Weights of a small GPT-style language model, trained from scratch on English Wikipedia.
Size: 4 heads of 64, MLP 768 ReLU, vocabulary 8192, 8.55M parameters.
Each number is 128 + 24 x the weight over its row's rms, rounded and kept within 0 to 255. Layers, rows and columns count from 0. Numbers have three digits each. The size before them is the row's rms in percent of the matrix's.

# k: layer 7 attention key, 256x192, rms 0.156, rows 24-63, columns 0-63
# q: layer 7 attention query, 256x192, rms 0.154, rows 25-63, columns 0-63
# v: layer 7 attention value, 256x192, rms 0.241, rows 0-60, columns 0-63
# o: layer 7 attention output (transposed), 256x192, rms 0.124, rows 0-59, columns 0-63
k24 170:133150133143147088143138155079143132126135148167121102127125140119094119145144164080107141097183145160103148107125129128151115101201092155191136114147128128149115124105139079111155164088124144
q25 173:179090151149135105145119144152159144089138126179080136143139138168134114127105118167101128101107156104173130182142160127128132144132132129124149118116108137109134112100114104110120093130122123
k25 172:153126166114135102130095120146135117109150094121131157092132136171153102134156099106123131137110144126108139166150113151109172118079179149109090134128093095082113142092171125135096118088073121
q26 173:132133131168165117159068137167130131138125125126081144102097088139113105078113126129148085104160161148095158141099129144137135106179127096142110124098083163129149100115107106145139126102084113
k26 170:115125121127141120129137147124112128158167178090086139119121131118114095087128126132174104139142107100123169143149128144146105161137171105119112131095107108139108144147119095172102127122140088
q27 164:153162099129118109112133113097123102103118114149155118097124117148153116117151111115129137080107094098138153079178152111133114124136161106094091137102149119136104110139078148121122138154134140
k27 172:135102085122119120166115157128121121105096161112085166110122106148115112185111081126103122050102135170121105107136138109105153125143132106152145144109135145152127124168117154103094134141198124
q28 163:084131099104150177149128117123138136105134130148100171136136116108110134144128099101151163117112132117077084119143127131066115177126147123085125143205116132120175138116138108131124152132107106
k28 164:120141107108132170125157117146135123129103174135099156144169142104177101106129091145140127140152111131122107072170090106087113143134075093129133153160090150175166125095145103135116126123116122
q29 163:105127128107106119127132155061133155124143171175098137133085136167111100097125122121126101097165171130133102130145116149129138106104124116127108153109112123094160083110106153127139143137090153
k29 165:098155121106124127105145074080163102112135131144128111090135120167153137119122125116100113113121145129101140148173093128139087124154117108121110125119112110168133126149100138115111118088109104
q30 167:128156143124106121082110093113146143133090139144181149106133147129148108124144107150120104112153151121124090136122127152116177127125128168148114158135157114085134107124114163163144122132141106
k30 167:142158123075127096105093131125127120139083137158142130101123099065111145146146134124125141079125139100107131167113085123099156124145131160128120157176108122101139133142119134135117125125073131
q31 157:136164171106078179120068135103168131137131144135100142138151156103127107137105131141163145122088124141113129164115114088148154137136113136149132150111101117139122123148107138178146110165147080
k31 158:142127126088115138099132107116121135137138136137146137165149154130111147173094133119122068103123117113139165140072095154131142142126127150122133086134115114118131101127101153128121124105130148
q32 040:126131121128141150139143111069156155149126123141149132089142095140109104149134133143142158141154121192128103128099115121077110147143113115125100128102135120121122161110107160110145137151133084
k32 043:109142146163099126127113154116116131131105126172114177161116155131072188144121115116102169095129156130107122093134128156133127073134147161106169127126134123150125132113143078140152153094106158
q33 042:149117145085093112107132140155100114098165113161109097112146130159127141132156111119140120148145125106176123093107161123105154145141123082130090161124089131139145106109140135150139158068148138
k33 043:147145110142116147150153100108094146120157133069150149172107115101113117130112126163148137141144145172146105122153092171149104072129162166118142079154140115102101136113106108120149142158100102
q34 049:137147143130122139127157157125109122091131110147131140111144113117104095129094114166142181150093136139113141106141073179095079150166124154153159176104162158112149102142109141102120101104118084
k34 049:135086156140120140167074096136129123151168127112156111108155163142129097125176138108131103123159118128135151132130166133164168135111119136110061110118110158171100145124113151105113176162126174
q35 048:160105127098122160133093116154141090137145118132117148188088092131145158128137124126113099149097147099147129127125150106115098117088151144131136157180097116120156091115128138149196156178114148
k35 051:123168126155166081129164137101135163096116129121105146086157106135128137114136144080118176164100131120135139127156119157114168134141123114188130145100130111136116124094129121098099123098130142
q36 049:133148157113121101071132163147120113112130148115129087094119080104147119125118111140132131134173107115130138140103137157131115147167101095103146161127147139139116148165101110145095085091145106
k36 046:142134151166135121130138083130085130135082135081135164195094185136115120138166119126129123120164120162138087122090103138166100114128110152099137091157143155084125096111132133108123160132133153
q37 049:104171150093118107135117145137119122106144132133097140112141106151094113121136090147127187124098104128124101109127109150152145174166122101111114141117118140111129139144081152173114115100146086
k37 047:155125108146147107152148121094100111127112148127110138146133168145131100126087143157137084097174143116127155129109148102152116097102148146169091140132145148130160113102156151073110169085090195
q38 052:120152143115145143099107154145144103125121094110127094098091137119184177110166116145121077164144120092109155134093145151151135128105163109149123110128101141108098140110132119129117160132127148
k38 051:123132099137108113128181122154134103121130153089149125114164161112095080134092129121114175110096109160139108132096098129119157144141130175153142163099137118123144156153111106152141098095116123
q39 057:124104133137099130141129169127136165136125159098123104132086152172131166198136153123160121140130130088131143141147113130091144117126119120114143170129098130080140109080133101112148099107129152
k39 052:128137115125111086155151124141132117125141126131117113112124079121176106092115112158094135165096073098153129133126129117138173135162106109127138119120107084112137150200124114180108089137122082
q40 052:167144133148116075111129103106112160083128120131142123152130138110123118140102114120149128168112170154114139128124115136096134134097170120147170150113139149147097130112138107111139124161140137
k40 057:111127139136125132135137140122158116172155143136079146096080095140137090092171114110144125127152071110127135114104132175118167116171090108120096150093158100112091104149097142135150143149116090
q41 065:141130091148109098147150061132120143104125115193125152174170142104131094149136141121106109122120125143161120122161126112107110112118153161140120153145144087143142109124141127137160116166131129
k41 071:147104134107135146099127144135139102169142159127104152075076141137101133104158116123172133123123129138135101112067112154150141165139071100112123130114151116120111087135124135118133149135134107
q42 076:153162127123097085122149193127126125106121107111098088128121113193120126155123142092142128164164136103120084141150110111114153131141103156087203170120078115129162092125107151132161107141128096
k42 055:146110160121121086131153142130130132155134085140114145136093113134116125137099139164170126127084104111148125133112100129128146106165145128163126137141087109100135165133167106142134114132111105
q43 065:102126104112175150117136111090139119133124101149152176167120137060110133090118108183125111105125114106125129130110132125124115124134138149162087083133205151138103121157191122149142131154113143
k43 060:141132104165137166126116132078137127106144132116162142099117141135119115141136140090098145137166197154142157117134173148115074144090128157102112107090154155161123114111106132110158135109129158
q44 063:143125149116107095139132097107166175087143129123148117144132162137122110164109139148160140142081096110097185125151124139136112098131088132116117146146127193138130111097152112095151110134116094
k44 075:117132135153135134141150154149160120182138097108104102099129156106126099115111112116145163110137086142143139128124096132144151104123134112182093137118102138118100148111126153145138147150117124
q45 066:103132126123120113121125127153079103119148199119107081086147133141129152116157161097145105147142137160136110129140108135116110135164097137132158175121125111141134114166089146082109108099166093
k45 066:118131142104118092105138149156156075164102119120122115124085154156139115159135109135173156106117126119107127134137095139116135120135122118144114139159125104102150156084114088128127155132127094
q46 090:136133186110144059113153049135169158124096126128108130140114170063110091141099075134130110109114125162132128131131099120102114135120146129159117121140154139146099101116150105126162145142095154
k46 087:124126106101152175123107145162172165169125119115111175098094141141136112171145121135140153093161101136155112115095122142142093104121168146095120134117177138123136105095138114102177118133097139
q47 091:133129135116116111131159156170146115129131178105110080123163113162114122106150149076164109096117144143108082143144117097123159138143100113078171181128115101127126095142058131107117142106139115
k47 088:123167130095113082132154132107124144108067130123146176145151105127173170119116145113110125148145116086135112157156125111144162134124144122135146164150151151104124134118101128151153117130100149
q48 078:159161102128109096124122129145159109127132116116136115151140142128102109182076074115129142144115129124136095123152123116099111108107159119108094110119117109122098113121103078113138094143129103
k48 111:152128137147138144159116100130105153133107126117142131116120101118152121119149133144131150181131148126167147133137130138136109148135138114107091087164116147124129126148121162136117121130120119
q49 113:143158179133126102119143137130164110088091119101110116113128147118161121151099135122133121084132101123131096165135140101117121155145106163088131177135115075118102094138126142127133093123088126
k49 146:149140119155123125126109155131088075098117113134115094174164101159114106106100148116114124133090123113159155137127164115121152106140101106130137148150082123171110139172111148142092125135137134
q50 134:117156134125099111138104133123134125142165143164107108104133167150072124123119113099138140107072164140168096142138103136105121138167103094124087141157123145134097182171117117139105124119179067
k50 102:130138093128127129115141103107111075123141152096162092148143149151095135095136111131166084117135163183082119124113147177155138155102116173104132080122159102128084116132132116107168136071179143
q51 139:131147110172087132150141143076139099104135064106151112133128131139146157131137153111086121139133130093137130139105147146148117116191116200105114118145111106137074126142158151139143098153116134
k51 158:124140131125139094149151116113099160112081137069148150179131123138141135154142142155121129090117132124110113164151122116138146152171109138108125134150152164099125107121112104170168128138104175
q52 156:135147136119160143089107132164134123089128136131127084132118126096170111153111093121126156155157128111112123134144146128113148101135086111105144138138124112133085106111121108145128108129140108
k52 160:126129098111124183141133125147159168128169081121118110168096131151122154160131115138140142169154153114101104116102130109128109094112089107117145164112138148158136150108115080134121074144148129
q53 163:104122149086121130122094115105072095127155142128147131161119115163145079140123082128140108114135141128147170099108107118089128163102086120116157107171125161170160122136180154137140125174163139
k53 165:115129164117200158131095098130130105094118122110148082141115135120145085074167133112140109118110103135145119145139108115117129159133131081126164143151122134118151092131140152123090095151166154
q54 161:146144137137145130110094180132156133089156119109159133146104116127121124155072073075082145102164117171125145145124149111135147093195119151101102094154117137121146147157154114130114147149115117
k54 169:116123161121130100085117115124126143107158123139129093137109164153110150153121127108147166098121111124109141131112093139114163090168089130134091081143127109099134119107158116167072147151131100
q55 161:084110140137176129130159080147146158110142135111098086109148118124114094089170122130123116157079138136097087143074104140155138144142101168140164143133114157106088116182172116101145139124149117
k55 166:108090102129166176169183126119103144094134181138180085086155154134107151125156130096083127104149129131129107152141148137131156150142164138137134117125154125120106130149148162116121101149085131
q56 172:153126136124122141147132096132135151118083094141185098126136172158099113113128123160169117139078132091124115115087090114086139152153105127089148123119143137176133132138120122108107154108084132
k56 175:127116130107119132141128096118158096111094127158208140089139119147095145135086133107125124130105127111154133116122120078133121166169116124110105133143119097158116179105130112122146143106123135
q57 171:128161154149131173102129100150122116138102131176138157127117136089162092150082125127142118150137109089143109105103114137102106113139171128160118173109113110171145113153093156132120127089119162
k57 166:160078136107134162085126105133167121105126098103098161110152134126099136108099099126155153134133143099131167116141101182120099131162140111148131181107080135129125127132120139099169131100147160
q58 171:147138122098120121157108124140142152122121126171119171145101174118114111141100130110090083184119122135160130093132132126128167098127148107155119140158193138120117119123088145127111070108147105
k58 179:156135124118120113113090151115134137109124121105114128167131138149112114111157149146124108143127128121149124113089120091132140086160165147148128107119130134143101128127169166083094142103118076
q59 171:087185099120137098123160125133156115145097136107163100101080126121113146121114121161156128140089160129142144164138109129088158112125126100183146090140135132132126126156124187116153178141090109
k59 168:109111109100122120135134133171111125119102134145161113137149099110107155130122128177127119156100160139152147105127123138150152058112139133161155156155094125136141081135132139143117178130093149
q60 165:110174115168149105142122152141119103111120109120134140158149140149130168120162134149168093129148081125129133105129123122137143102159129129106141140118132115153123137102114145141108139158118126
k60 165:136141104146165097105108108154069103084130127140140177154147171126133101110124169100127185130153113155129128154183111123134132136139119149135172135130133100153125104109115148140121096162132133
q61 167:115144129177127096090086125109137107092131141121163097167120111101143121103103122121125148109141145174103142150164132119113119180089147153136162117100119121086132125111126136106091149125087128
k61 169:115140137132110097110165125103132125115114200120154076126107096098139144121162165159122119103131163122146165092144094059098147193117131140127129153135140144137144165128125111085099134144167122
q62 155:094085142128104144072076169175125100151122119109091137132165131130134121144130106132098147158170174152149085140091109131110156149115111102111120134101109143142148128157190126131121106099111120
k62 164:153130118135125118139134102164191120146131133114120162137104130142105145147117148108105087118130164172131094138106130124115142144138129064124120153087130159116127128151141104131113135127110141
q63 173:078108131142096131142118100154134115085140146121116107116099101146108132150140129111144122143161133108146063101161062174124088137096104137100119131113113121157126127174141118135128147128121143
k63 177:070113153151121132144136121063100120099111132154131183121122154117176121089111127122114064116138147104138134133117156136163086105154129110102133119181110128146137123146092130123156147131111091
v0 127:133129079140134129129094154130153117149114124135150161091146153129156149126104124094076115157127127187174104129173125112107117081123134120120121115140141173141110117160138123164128131130122140
o0 124:126151128119118117103128127136102155162124093130112116142106137153117131142131166154082120084138087128153078097158125140114117134174101123071167108154134083119156112084161148121134136103127119
v1 127:102140128142148154107146119125142144101134134122112082152119093111130103164104101168139141134140120108120122115135139140156145147127138158097063152126150092119129143135106126121162136192104152
o1 123:095109120080140120092118144155133137130124131120102188108133154146120106129128154125140141077137176139143110095121115133107088120148132167131112113111165084117129087144107100159133132115119115
v2 125:099147094129111152158118133154150127100129159170139107130132183143151107133165152119142160125124105135115124120094126110113137162114114172139072164113157179121126102149161090158124141167128125
o2 123:152121191163129116142097136111137145185101103160081097142126131150105139123104093130137109123177136142111123150153138112061141116107137131153158148109121096152117108132150090110122127103107136
v3 121:143168127110119070146127099119108162167114129116119107116155149092090103122101143108158122090073137135147092153085139136121116161144104158119110192172103100162095155090120153142145122115158126
o3 127:138104134121119119097124143168149099109151090126127115181131109136132148090168099165131120157196147083131095140143155153090157118117105083124136139119111109154186121143126120131126155136145106
v4 126:122149163077124106094152131198096123124145111108136116160113119109160114144125090101111112148134126106160091136156148112114139133169123125173100110126152094161079131080093097099143146146150102
o4 128:156132129114147150127125115109153164113160121153113122131116159113090096156127142110172156129155087115151162111135164159166158123140124127127145130133095124146155149129141172154136084129137131
v5 123:147118137153137130150131135135126102171128142162131145112103052132189146126092147110081125176121125115135102135103189135146158139124153125098100116128136130143165186136100142132113149118102144
o5 124:131135123132084103122108113098128120127106077098144113150136152154117092181096132115109163087096140076134144134156109150138138136090105107122147143152159128099112138133176102142111137119172100
v6 126:109064145156144099107091133111110147096136133092128121149145148144142132130135160141144126143153136112148074141110126076156098125163134102086135133113122151097140135134133163104115126135130129
o6 128:131163145153175077141147093130171179096137055158141116159122093130127142169145143135127125107140136161112140095128105090104120107086170124147084103199133146166150103151119108153120138156114130
v7 128:120119166149101077086094116134135116164140110125122122111149113114128140153154145069177161138127086083130165134139164149102190134145132136130117121135139144156100111167104140126097145154136166
o7 123:113127057135133145151174155125135088133121113127110120100151166098136067119132176128116105124161120112150118121161132124115091145079116114147115168102171103135182102152145137143110138147115103
v8 123:162170134147159158153127166121150149150134151103162137163127161145122149111111124151177143122155120146147119117137152165119156107149204139133078149108090102093127104105110143124124134153162097
o8 121:101151169097135138132069072141144108127110161112136119145114193091115116170134112156110096110142131107108169137153159145138141113139132159139148133118124143168133149105138158130154076155104160
v9 125:122117140166104175145099151132104107094153166141142123118135115123090174166136119156141122087129106119119093138117118130120136112117134098145102118141136120149141146067128109148113118103119177
o9 122:097161109125190117180121110142133133118119101139158124126162129161146120121155127166162130184143102193109142090148154133119110123144089140086160105128167176105155150110127140107123132125142106
v10 128:138189116152150147108112134138116127167132146093111179169159138120121146106127167128098118139118125132126142130087151160171168138141168107129145111135108129149165159137145079106108134120137127
o10 128:131145115128119152146123095133099157094137085116131100116107118151132112106112094120136143135121134131131135163151120119149086162156127133143152158091164138143107096095114134171115169150117121
v11 126:111123151141134139141136150157127096128130150143120136131142143106118139143137137147128114111124144137145093121120099178165126117138132120131107144136136130161141102142075110113135175137124081
o11 127:137098167144142108146114101089127107100114110134076107145085125147160148122136130112138121131119140128111090131149162116129119140132074107118079105093169143123120146101131113143128115116148168
v12 126:137127114138125105112097104121139117123161091107142110131140094141130125161147148135091102137127144122082138069120136138124147135182134105141148168133119103109159132130147154123134099142130135
o12 128:091117070128144124139114118142136130124120158170124093137130141144136163096082105127182173146090123152127117129115159152131120130128142144101100098155165127073162138151138157137136145124130134
v13 124:127107165113169141143138169106135125125108110161147122149119157157132103101142137119105131114105133074111123114135142115095122127130121079151146172156127110130084137116125173137145116134094134
o13 127:113082112147138118148125137159110150142154163133126119118101158137121179132146136126150120164113137134147152101110106144114146143131118105152125170128152173138124084129173083121092096119151109
v14 128:132088168115075143144104116132118122151152119111150140110149140126150094096219143125090110130154102167143134147128117108179120159161104154116124177088105113136092136115132115178146141130104117
o14 126:097147139141141101157107127124117118123107155186144094147132104096110096105101106162116160107121150114128097107112139117134136142114151129141123138122148129115109144126147110124119090145142113
v15 129:112101124115094113169148092141093124120099107086135110151085143137154136147156148160114128126165100115127114147120121105144135128120175113149152098112098110124134091127119100104171097116105094
o15 130:110127135156094166113103152144157055144127102154130155109132116130111126130101130137153127086098122118131117116118141116163151121130136122163123128133150128133091131152101146085146150157120178
v16 128:135136123122098161110137142116139165131144147126133122150191108150133109158122145129168125091105148141169146140122130104140118108124115100171118119103108129102102154120109123119170112156123118
o16 126:120133136091091120150122134092121165136160097150120140122142147168161113121098090166132128123109107136067136134148132176084117128122164129127119163085136193143141125142109135123130082081127116
v17 124:135106052143152123131126112092130095061125125118117144102140157108145152145172179136113131126128138103146145114091085109108084154113131110086129102132131108135117118086151142134164127098145127
o17 126:150104177123132149151145123173112140141109092133129092142130129146109150125101134142101131131118117133147160178160146157127141156137162117116132147140146130120123114125151152093144161121160140
v18 124:116070154115129047118132111133097109130132138061125163106110134108127114175132131129122111151159104129106128163135122110099101109095146162113093164136109137165140114122125142143095132125144132
o18 123:100099143108144141096134141106105111141137124188136104164123084153082132151116160126112127124115133148175090129086142116110110139134105101149154146141123114163173103125135099118134137148154152
v19 127:116126141127148130114097137172104106120148141116137106102146148069109120081154140110144106127080157167121140136141145127092128119135158129152120163117141137118171134173124081132199129122097126
o19 127:143173113099109154159140140120137131125155135135094147143118139122140099129136073104108154147169115094098122145126167105135170115125075114131130118186152098141106126103095157116083154114095125
v20 127:084146136157123116115137141164172097186100124140105105130135174110128132144126140122164130061116104121113163124124104123147136137128126074129103151161121068088075124119094163161104109158130119
o20 132:122151129116144137153126133154093151133116171129083122126109096137138096103142112114143101074189119132119127116152170149104149136134139111158166152129103101104122093138139093149101164122139129
v21 125:156125120123129132124145106149137148158164158114098115169098148122174141149101126128130116128101159130079168171099160108112139143139138123172150110141136112165124098128106168111102111088113111
o21 123:092146138125140169140109108139168114143112104119111088096142178114148109123142134148116144154145078166133119112122114101137138114143162083148118127108146127101131108116108069153129187127164160
v22 128:140139160170146145101143153094083102083095118147118099145138103140123146150131144116144111135138147200133112113130105112091089132145134137115122148188109119107122164150143112129110114116145115
o22 125:148108100148131140141119110145137152178081156133131127182137147157123138117141114156114127142132090116135135163148160117105153105135128156148137110122159103094143131133130077105158118133132128
v23 127:142178127143149108147124136130155160160155150066150141170095146140090099137135123110142127090146141114113078143125116125115099133087150108114143089176122098142080164181153121120109159115098123
o23 128:097100106072126144115094133116168111145159145147105148164133103145182139128167128161174135150118085113123118127136100092089179130122150152092155138122149137099148099132103113097102171105186147
v24 128:153128155163157143111130127167087099150112103120163142148143111156138109104096136117148120174115108159101178105148089112102152115116139135143080082111152127127100097131096104095153099129091142
o24 129:103125108119125112114145160097118143141112119140153118172162112093128117125108097146141096103159106105133091085149130139151119183150114115173115124166133177117160164168126094098141135121151144
v25 121:133163103124108117133134138179104152106126131164163099118169116165127111160126130152146112085088143153131139200139145153122081139105116101133119117141100194138148103114153123087092125130178140
o25 125:148140147154095136120152111138115154169150127125178149157127115156145131140100099126132108142147109161138143105117139120127114131103135152096155111110149117128110149141137133129147106075083131
v26 119:147146163100164106112113140151146148122096099088127144118132136128146150082121131160119100092153155146144117130091110122103111113155128153106150138125149166133119170128143106165149113105152163
o26 116:070123127135127121160120164161112123146168171166140132131142076106126108118133114138124128146138119131154147112152186121158126111116135097083119117168134089103131125129118154133122113108138076
v27 124:121120105181100130186096107138170171118122133171152123153136124170153125138114134164114100120135142099146096127135159138109132102200108186095125137109141092161142119126110137127126117147144124
o27 124:142163098140139147081143114092118133133154176133170128159107139129075115096143118126136098109140084130143140137091117146095138106104120118096145129143116186106123109103133105105098167140089166
v28 121:157143091116138131128131095082141151148121138109173197141109136087152070119111136124145105126128103095131125166126094139125172095137113103079133108121140142135147114120149133116159103147150102
o28 125:117128119136122134137121135158145114129137105097125103149108144130113138096106119130137123117139103121111100126128109131133107144097137147134101143123123126131142164166130131127138139150145137
v29 126:157144134156120145109114124092132124131121142098137136174152128124119106160163085099107131091136132122152106098165180149133133133085142114193148113129103135134123146123128124139126126133142088
o29 122:130091119128112108128131143151121113119100134187081114117131162115137116127124117137132139103105159121104194136111073126144140132158128112097153144128155130106175143175138143092141137120124132
v30 126:115143117120138141106080129106155099130084166093136100123128183129168167113127098075128119123115112093154148109084133145091142110141119150142143132102123159146124091139141110108143100171179107
o30 128:177129130132142098133151113111138142116092144099116150104124093117115124155127113166162164132119141144120105116194141157155119120127092125120100152123130138113180139123128112157117167065093108
v31 123:165146123153167082139100095103120143103089146106113142114112136120121137146122106160132085100129155145143155142173141123118165151154124082135120150127106175144109134091108111152136151087113115
o31 119:105132165151112127151164133145156133126141150172121113120123152113145168094156194108088121088150112103127152112132140105157130125106086154150133138110166092152175160135095154121116136138156122
v32 126:111143084141124107088061122115120130120147099173133113133124092173113082175111105102103129126156120135124141153154118124134142160117131113123128145126148130121159130104120125142128111119107084
o32 129:127133143120159126143154137150137089130156117093117159117122103108136107145139152133146126153120132118148116119115154111121114129118113144107171123128078148081140133155124087174153119096113128
v33 128:088144142143141084122137158114161167118137143101103168115145104136126128156095148125126093117100169094140060113128097107102126168128116100169120091110146101122161106140127139108156144113111151
o33 123:117146123101112138142129147120125120125175120151153094151133161154076146158175145118126103136118173146110166176144161150199121148104124144102160097170117131103113114088137097146139158146123147
v34 128:176129159122141136096118147148121154096126161119113138110131085132150136105131157126119150108130088146148163137140156104122127134099096141138074139160113104158088183104115141102139129153132145
o34 127:113157107156120127103159151111151104114130085172103114087123124096142126146115103145120097150156109161141129152128128113118128173135122158102131156104108146110098140118134163189146101107124134
v35 132:112125182122107149125110142143176097128099193101161097136136130129120163126156104118118143119075141130105164133138109149115104072099152117081119117109089111112185137112097141106098129122168085
o35 130:161115093147140128122111133144131147170136097157097189143148121125185139122109093118120128106157100108144104133129132122159097116167097158184131148121141116126106123079170154131096142117103136
v36 125:117129130136122123135110173118163152124096113096138130102141115129147132111145167132118145152128171123093155125112113148106114148150154101160123174136162139132137121123080117118154151135149118
o36 126:160120115089128098085122132126159166130169113121124130124137159144145147169109093165148144108137148114146134121106154090107110130142164139059072124113090089130107162143124156133155125104142125
v37 126:112127117134153145141067081147117139140131116161124116169105129109104153130117129117116135104143125095113137169166127139102150157122162157109109112122120171108093124116108092142169143113117092
o37 125:116153138091086133123194117105144117110089168118148144126114096080134118152126130135141084165139108142118102143127103122154094162120090125111179148113129103133081104164095101071069136103123146
v38 120:125081146096105139128072108129115153122152178145160151120140129112151123096138126156137136134101140149152122129115092118176146117126120100144103096130130142135120125133154096120117078116177107
o38 118:120139114140138167112125184152117138155130117155140146163155106145167118135135133146098117142163105132131127127093132156119102156133117120139059119147110145127143099142106148125110124139117194
v39 129:137136106085135120141095154152126157137119141139159072130082137198151117087130070088138131124133142130132134134129100123146142110123137088151096106103132086138144121121107113134112115144118142
o39 126:120141108164179138087151165137134124090139154104157099124120104123112101161127109126133098106104141124099096136158120137158131113136122156114126104153137081111119143106159148153121114098109150
v40 122:128158162139120136169127117108145154125149109099112126130164115115120148140065104118109106104091142137113152138134107123095149118117111114080151102147125148157117145143153151106101141138093120
o40 122:165143142131151124099156123174139068163129120145145080125102157095160125149165118122138136143095148138171129137113137156143146124140109101163124105109142097091151145113100132149079146074162132
v41 126:154097096104125121116113117164146119093126148161131089131133143088134094121061118120115140113142158150117113125167158182148176159192138147096125132147169129141123151177116125105100110155099128
o41 126:131144145082125127122122099120147118154135096117129152121107130192125094153137129138140153124128092130146161094098155093137139123092140140128111111106126129128140084096124099145121148133132124
v42 126:095181109111155113112161117168087147120143131172095124152132096169092138129151150174101135119157105119121134087132104115133122153125148092084102120117148099128078086137126157095129156132164126
o42 125:124096099088169132115112089104127101130092118115155132115179139126110098095131137113158126167146114114130115179134129135078099133141143135163170125127094111121091082119144150132095142118136093
v43 127:137104150129130133152116094152128138150124071143122097102124159127129134124110099126126120152154092148105116143149128100102129155148111158145161111144117120089137149117078105093155110173166144
o43 125:141159127130133149108129146167177096092104191106105132118119075166121158103105153128136121139150099144121134134136102125164140120160144156108099158158137130132106108139171134133139133143084085
v44 126:106081141149122144107143135055159160129138168120136082100141106089136125116097135146163111159175112136142120204140177122110138115129096105141112101129161086109111143126135137105100131106075104
o44 125:163143122102080144106139127129154135119118114116160144141140105113071124149131166102079132130103146083091133095138148140133120113140121148129113155174150164085152121106120122143152123128146112
v45 127:084163147136127162121113097121097169140128141093112124130091150151152117165157157110132122152133129121094146118135114149110090118086084161104083157112108152151147108144108131106157146161114131
o45 127:141156177124148134118154123096160123117125167147151155112132139154180123125099106157129120138137138184168115119159161124121150173128125113107103136118147070144170090132121123086116090156153118
v46 132:164116105137104137150111101146077156178107131132130120108125129130131117122130132088151111127158144116073141111144133110149109115161137206124063143126132177060164136116133150124118089097107139
o46 131:113123166150109131136159116122102127143142141113121130107115088121134116114111161143108127098127125112118138149109194155139173112124144089099161112147137121135154123156116082087137117167107143
v47 129:105128149147089139128127179143146133126117135126109169134115152109067112166154109192145109154093124131106132112164118083122142151127113179177126122141161133105123117119143144105054114111123150
o47 123:115121102088189122138148122118139131137128097092129097121143083147138137094147102085122162130136128117125130107089117146147144120098125126151139073125119113178142163124136140146136144160165122
v48 130:133078132147122135120156108137148142115113126169132117165114138143129129138121175148138124084104139108144162141124081146146117090099140146105154171129108171139144164136097120129077135128099083
o48 128:114121085116145095140126129121087136119128166149093143059174106082128177124107116161074117137163130086122131133102170127097141124117164130103102146121134113097114126094194131161139137113152166
v49 126:129121163101163115138133124095115113120154139201122118159124086087132148152088114153154159098118121144111134132100111104152119067112129095132096169098096176119121131127161158148105090129144135
o49 125:118152113161131153093132142136103144109129161159159113125154161154129088126154153093113097103146149108117067087125135139129129153166154133112171144086112107146148139140137100110093112117099125
v50 126:126157130155138092170137164126134135096123109203127180117125170075095087133093072118099123110120100150102145127107142116137107124126149165134134131125118119127128134122131133129136161146091090
o50 123:142152133113117136126169128116115159123124114087104126135125152117122098154109143128105124167108142142092064104121131063130161123135165072088150155127091163138108125134146161196090148158180117
v51 118:117131140142127130111117128159123134063188130121163147135165120083146143102122111146070118149160140144081148176111142169171065114109122124120123180146134133132116165130111094078118112136128134
o51 120:108171127149102110104164112133190106132105100142132146120117173139128142117118121092120136124105136130124107100134145095128147132126113142124125107110160160109153098110139140128101156117165147
v52 121:119132111135077129147106130162106173070147136100117139108088149147135106125089165134142130142115098095149137140086133128105148155119119106127131156136105114109127145135135120123125125077106156
o52 120:124127119122139117115148085169141096177102134135075167115119080145087122109151115089144130138126089111131126160149144129117098114144107127109112109097119113132119119109131137117138154169149133
v53 132:135150108118137121124115134129131134122184107151129116091129133135119129150150127123144113135159143109116122152119102098142130144124110100126136188145187118110131078146128103122128122153140135
o53 127:144099142126156125119128141151175144147113180102116154113139073146119087133138130121128152097131126092138147140132127135120135123096140092139146118137129128135106143146148144124135149141135148
v54 127:110090114122108143116117127145102158168110173169126065136139138112084149076127080160134105138149114111155126154143122106092158126109099113088156138148135116128112090125175129125193126115135130
o54 126:143163133135097106124124130102091120106142170104149129077123145140152107124114117104133157129141095100131155099134166153126131117113102135154129113118126126105183160143125118117108116119128149
v55 125:159167133123121156102136112095106116130167125126160115119093121178145148130104147140096148122129132145126119147104089134128177156143101118112164120118077145119109125147103095154151157135113098
o55 124:155116098130109150130096123120096153150120109131142133127099134098115133101166069155131128143181137117106132121098165100136106131101155149145143135159141127085130120154106141129112133144121107
v56 121:113082125140110133124157149124135144063146107130120133148134149154149134108113084145153115098123114167124162148147146112134153090155142137116168135085164103090105117110155058141158173161141092
o56 121:167115116129161117131144097104130119147102101143107159178074072101135125096171125151147118128076136111179127124125130106133122149092133118105101121150118128083163146152128153141129086086098172
v57 126:129152130143145091124128153093122074119135165135133116161133097135151133111132091196130106134137118092102119135102114144100103107161080178104162120126123146113071133107113164115145133139099111
o57 129:152112124107134159101146113166112139137106170090152093125164099153140138142109139076073087107190118171179173104123120092117120133100111117142095117141122109085129094152158111182113101137137143
v58 130:100169130095094111118141174112124106116084150128116117116160133168176124141159102140087138130112113090102101114118079084170152167158168145143137117142131101116137154150122133194149150098146105
o58 125:116158097126130117127146151134104127135113114138169122126103154115085145141138108100163143154120141119168136142147140092140104087133129107104143133142135149136101119156165118117185098101162138
v59 124:078152094126163150134141123175148136128102116109150158155120115130137156114138119145100101128130071093131179158166172092131159127142127118179127148130089144119114132132132119107132091113128084
o59 121:185113136146125141134101158085141169107136152128076127141158155105128164153137125128166145141095133123146119114156096148103133131106125133113104107114143113124108120156093088131109116114127143
v60 128:125152115137098112136155115146144082103159139160106112131101164118186158086090119157131159121178152110123075159142119126103101136124132122164118128157096096110140089104131136148142121159144141